From a checkpoint of a small transformer trained on Wikipedia: biases, untied embeddings.
Each number is 128 + 32 x the weight over its row's rms, rounded and kept within 0 to 255. Layers, rows and columns count from 0. Numbers have three digits each. The size before them is the row's rms in percent of the matrix's.

# layer 6 MLP down (transposed), 256x64, rms 0.176, rows 212-255, columns 0-63
073:109114135163140123092101178125155072108141074117074116118095097079140090124142132178133116179096134130145181105153112106142130188153138179172122155088102124132106146195147195062141139142123188
100:135147115181143121111070134163120128080096119156157162115065105162188125118176102140165136161131129113118099100120116155109189138130158020148177135082097120168120118150155178089104168106116121
093:144115123159128122167095116102093097069112104182180217090136075124108158101105056103142162128150140111124108142110108121156105119104062137159089141130145162139183091134088140127105116076185099
088:155130123116079148190166098155138079141120146183143145109087100093130174060103162146147112143161139095149140145105142212126124091124149106153142139088205102117159146155149073109072131080107123
115:113192067142101128162104102086109172128127143094199118124145174107080091117115169168161101122119106098079118149217123175169132129094128113137173116155116136114085119153094151107074150121155171
076:173076042219112143083096150075145083097103074137135115097125088129135144116123154102117122159132120142176140149171116120096129156096118093120118123148149167114185130088108108160094144081083160
137:130143226127145127101098128106157164101135119113128092132162122179164076103137132132150158161083158098196161119148159149181154184136138100103134126124130133139139221120128140072166088177144129
113:111075117194145154111158096111130138115129112174136110074081144071100138082193183129084153142110099159112179126114136143195151057133142116133079161137182122121112070095117124124157121125091141
099:150123203096096118107108092140179226091124082124135093151079090137171137092111094105094208202127168112152125131101157152133138151140092154113166135154147123128097141129180122128151137139141146
093:135078103095186132111134113124149127046147151041110160131131132150161157126121140114179127172146172149168124176163162081098123188107104146115089119095151160140174140125081147090129161069146134
127:160146150083142095121071160153138132133166074132043172158101074144087084136124169073095126085153126090153118145133162162107102102112161120109162162142144145187064164127134160162133105126115086
118:101160120142111104114167158177163124115173083167152152140109135141090172063102125122122158178066125179111102117158122069102083112089193144111113063115114115122086092115125194107111121113157089
083:105133121179138050154108103100080172129134131133104141097153071150118125133127065084116146151090182137187121115118168150173111139145067180168154117110176098151140109173070132149162110092093123
103:103092090099099147209121092183055182127132124099130148120157088123140196093096088130195104144126123109092154135083145066169108162124089149147118096137104164134100137115164121128099171139155135
079:108126125143101185172114121136122184112140134102167093171124092139096114070082052105067084085193126131109178136108103164126187137168143133072092135157137153146122173129096106116137144078130128
097:109169100133128146165160184173142196132070156125141193075160150131135113134132107121135106120148094100147128054101146097086105139130121037122182127116112102103148168112087106095131140082148082
090:160093097180163177180127113126195085132139139104137149092165121108095159098098172141145140161147125123122112111080066138199165153126089178135133126111109148092154133123085167121154150147057070
088:143145211111128170085121131130153114110176118142107171146108112116106114184113188123184152154078111152168149162071151143123154127092134117086128176172130166155124064172189128141132145095073127
083:147115130146111128089102108111073107080124200155109099137140150113145165070154156182070088080082203078121160143094088123123076128192114127118178129139113159133170152120125115122087100149123113
111:124080078135140160094166195138185057145110088167070135107130205078149113107136150092121101177111159131102127121098093108151091149111138137151124138057117167103120151094139132172152149143119165
115:089162090190122097097113136140127145091107127168121119123115122223155151057143115100143138134125180112090148183173092157173132091148095109137121166119132153111103219080146116124170122131099139
096:160126123084080079114115158136100088162200122088175168174132126095073178104140179128132101079119118106138142108117151117166121181135139121095134128112188127080150080126145134105111100074098197
075:140128121133139176149144191133143067095113140149141199083138127114116138110056135109208175146116171141112140136118140097129126092124118126154154124121128109053142037121110131093192106135088154
091:130141148146110127143146176109147142128175043105172164178108061177161093136121158179112118135126153132107205140155124147091138123088114068095081135128150089130090133093091091164083169130132109
103:121115102160159092130115110104117124126112098128092162099145077157154115100137170102113102137128123102182101151121116136158125092127141111187109143179102120209201082089116152187161052079093091
113:095136181189169107130047077214126124131191116085159141095097142125116122117149167123122127101152117116101104165090166157134122100128086143113115108218173118113116110172150141100129142096141137
086:112151176191105136106086038146156165114103128121122136103153113151166141077141103162154125095161152139095155137087222151102108106144107138138134101083156066187150158103120106114082153116148125
082:136119148097174092158127086161063127104110114113092132151105118121143103088114169110107059075122144120204086087110109158101194116160118180123118082160178123107183164121086109147120157088115112
106:119155139122150139085114115115162125140082115103083111145153153119103186139119146176140133121116140139120128114059143142166112114119193146168172102078167161132167179087120205130069125084208098
126:142105122058133142073160116139130065122120103069051137159115165086075122150165127092159076196152091153091136148105166120169125095151117102133129154126112131111127079053151106106116158121138124
080:145146111162191170158127139165108093117151139120173164146212145131180125078085156086117116120153101153128132158161140192119178120120139083112152094142176109151170065099108123084103165110090099
089:179168106113213115122074047118161133118140124115148152113152056113191128124099169156086117125177129102201112063150156119146129121114106119173141128116117126168124119129146112100154127091157173
078:089180146155136071167125115088096202157125136130179106120130090107153081132150153160116131123078199123096134143115146137161187108157119093101202058088098103171154120135162110153149124141122133
081:116171043159145076087090132112141108123163143160122172058125103146132137145115141115130128151112131189089162092111117169119098092109115064150055146081106173106073181123136147122103145108102118
086:124124112074085037142122179128094146112099175096152159085135152191102063112098119138169128082089125156143158123171103172126164125132152146131135127068138123122116152117091150102120096073190145
103:130106141098109099133182163107169152120115133147082145135143137128132179120107104056109140135082166107098177082092089093170089148187097177119138080155157104106096121133067185134140169182100109
087:115085170113158126155127064104148072129118074152113139149105107072130184123149163124133154128102135102115051096152082114131157054110097088154075129110144088131141101174064156133157113093126091
086:110131112130151121140109117058148081101147086171100078122131072164141156098080095147109126150128068135107195142126166136130125104135095149171169127121122086083106093100074201153124100107177177
099:128099148134121121162193116127138080147153163130148091116163153145160155105138152166096149129115102079186155139122153124090033127168082124110138110138124224122130100116140071098091172110127178
098:115132074108150165120090141168100162120157160114158103146073090136048135171103155071139068123167146147131164058155110133127147129100115176108118124104143170099116155178074121110063145106109156
095:129102090135082088126124170089130151173208075130099192037123136113127104144140085104148120176107142130043141146125123115136149107187124129137128139113134096136100182152086130083113159153122103
092:140175081088169110145132159099125098122137062148091165095144104186130164115153123160080117155177181177099166065122130088118172072172161159155141127112120165147164128116147126063137107117154117
110:135052121111114149084115111134093198116174105138148141136124121115170089167138123180117159097114154118142166152136142094091118153128047115107138156048096143144139154203071120128128143085154089
113:137138095109138101146100167126116096162094147129084163205130099151162145134135145162144084156097113098081123139103037173147107182143116136119122127100107166138102119117059077141145183109087190
# layer 6 MLP up, 256x64, rms 0.217, rows 213-255, columns 0-63
104:037110138156125096120105176157129111136125114150129123135094156090079123169208126188168106131163146143126092145109135155190155134111077116172142119125100153147094099176130130118154085152147209
105:124131088154116094055095123070114129129111070103125134137118113093127096180133087172136056120140137158115105140107154050156181139132118120148063130148121153080121109101142157190194116142109162
093:135089160109102100144173180144100123149126170178076155179094124121128191171175124134131124121189128188090108139091205161179125154125073134103137132161166118102156073124158139114131127144106095
116:132123082108132085140129078131146084140102118141085121193096165125129165120132176099121175174216109142154087080116145062120109127138115123149093184162178113113096095064101160128164113145137108
089:106151129049173158142158136080136147166108128085158137169088122139088074122070092136163115116119159061129076147124145115135114104184040119169126087128129146113104118171165120089162144154136110
118:177073104112138173121175136146182104158084130101116060146149173126135099166124108143129090099127143103095056161074191150100129129074133099121158129164131192083105126123109142163119092138173134
104:154111197124159158095108168163160088133098134069135181186088135110119106180116115120170176104141172165115105159137084101141075199135106089116147164116158163112103095100140089124119114140099083
109:124085104099144160112169122146150090105048120098126107134105170083095038131133142129148159179110085090145129152120150157115127175192148080157146115133072149067117118129159119174143127116177156
097:129097158068094142136140135103158068090095126055101103111161154123139097209143102163126071132134101108142086131105182113110087152129132099103163151125114097050098092099101177102116145159154131
098:135059071113146146136153124184107092142098143134113131106082153110114100145067118123166121154183095121087149130130163158156099193133135108101159126208137129163080093095157142096172082159098173
100:135101175126116141124206125128128119146111094130088128197107173109103103093120064099106103112110074132099116107130133153130078119081077146126059057212098136147084121135135128125100134165131103
089:085070118156167126090112128060162135125134120108124105123122141107100106176117099170085101167122126161105111135090128045200082114138160147162094099123160173147155107116191079159168118120088149
100:117079112132143143097124134159125093097054067153094132099136146109086056157169115103083141122161120119084111139121143101094145108142129063142124128124084116099093104128173148076136028141163108
096:149134183136119109103197120161168104199135176131113128102113154119137144162127054134144129060151105220124121164133131137120120174117123103154134100099076071118067124163128095115135114137130077
095:096168132091094080097119129121130087125131166120155146146048114128118152174141104071178157125175139113136062105120096097192085127091110132154117201168122146091084130088143120072102156149129144
098:110110175124141128121205094114129130150168166111119085117057174135161107162105113124164103127182156167101111169133166146217103132198101135116049097141098155131147130153150157128143126147149140
104:126142196129120109085123189164154109177077175084125134158125117129140168159165104155110084162162123166085143074099175147102135170152113132128144082159055109091089154105128058160132131124132120
096:085124204147126130170123177071150143138144134122126101131113126138079114131078117114121078088165080167116067069096185112179153125146083141177127143134130191137098162118121133187112109145162097
112:123121144087113170149205179099149112156095130089145149115120157099046059130150067105162123211151119127129142161169131061110144119129159075154132182126113166121119105127124133144108136112118164
110:143115080090096139138141108141185040145087123167113092135136138107149138223102128119164152131158115157142074093085164095100152170115174089117122129156129178146119119134061110141147096092155099
099:159143128138089073150115123124159133148091155101082132128130112095137137179163133116067138150179164112092123114085086092149149141154127073119116149153154089101144119116163163138157040199119210
095:120105139135123092040145058102110109098123140135089119165083109107108144108168160114124122111160114115129124169117163138083091160177103058115143059151080124100120141187103117145100123164193090
096:126114205127087134102113149207162081167119091148127124145113159092107105160101138129121096184173151131068164111140137135169120164134134182108110145137145143110070136049109155140192105099166135
106:091138125125143105084112164133135111143123081140155126123092131100085163163146109150116095149152121128104146148110128123208135163154147041211115147196131154156131124094175132165147087159101208
104:131139137157133124166162108199128119157031094154147110150077128100073140108087057110129106156147134153048151119126142128137116168095137100151140115168098134183063096093132133158128123152163132
097:122099091051098129103154130112186116184070141142104109185141169137177104156101097052144071122139091123146114155098144090132093145139148079162151115125122120100136166167080106102094142133084088
080:066097124119154128111151073114135143158148098133124129109108176130101106180202136138155119193153138147096085142176128066113151089104153115123181097140186102175055109107144127131087104181135145
096:093055108140116085147148114124164094167097150168131103126095105092137124146102083074116138096187136121095118088123107096164105150070127121147088125181163122133113048116160092106113136212103110
099:152138147124088137134136180142154081140115092126070134158119150113067076153159088120159127137156143138093055122108167144169162125130122082159134167128157171099092087157090070145055079162152138
095:075119113085076126097159203136108112199100115120182103116103124126141104129155122136117140133114139097146074086115169064143126131183129135124108056139091082074112079104127130170135071165129120
087:155163147093075119132166180135127107103121120114076138166086237133071113148155095143157138218101146154126113117064152111160144168107133188107138148143122109122099109089140116131119117138103095
083:172107112133154165111151115075126129074117082089112116132097136072075116166107151129156111126141089141129068102156107113128104192098122107147087164160156153103093182116111115089045151116065088
103:125119116106181088121106081124151097197138112095151116156136164103132127185146159115141134141153157188050105116044137134134149135135121178152163108166060124140135098119167131164145054117095124
099:132113147062123124116168178142126090178064135143106147159088137122092169149115102100117112090153199111143128162126172102114087160165096083129151054191156111094112109078128121080156129168114131
098:157035169072064111135154103087106091129106150063099154131128135104152113136140123093136140054153137097113119085128125113133167122071065107123113097157132149103092117097124144114122137209137153
101:114024141096083152085168155105120123152147178134082165132097123120141121162155149126102124179176173124126126086048158112170196111140136108115138102172087114092141135118144136129164140144173157
098:135159128048074128147218165105149143194121107112104142121096128125074145130124150114140121089111140132137111081119147056123164167190170087135176102140169131094101105167171110119118108144123162
104:147104135119064150130119111100158142135079151145079109142062150112052136117129144130148141126149142136138058097087121159120125210154163189130125080155097180123155066104102158113121110145131187
094:104138171154102161111160148112194085153086117072046143136139125119140144113177065149135122143123138123121124160082185136119058148106153087128183159123161108104102154127183130115189104133171133
101:091130161099092100098108154116156146193100172099165146158141141121125171128170101073166105122164152085113127143112160150121120199163159087185159151142167133097050153109142138146167106143193110
101:086104088138129140062093145154153118169078138132151095095137174075096105186116123174102118180167096157101149132127114144099167186115169119152171209151138150139086107130144134095177119097124162
112:132134123104076153151088127130158108147080098109083051197087116090070123137121147161132138150125111147103100119068138148159119196132164160133144104095109169062059127143108123160119121184135105
112:122066158108073093125119167097172108161137090094095126129080160109105133152142097114160135135198117119127041116064184144158130120125149145155136135102128106098119063122135126136141071180069137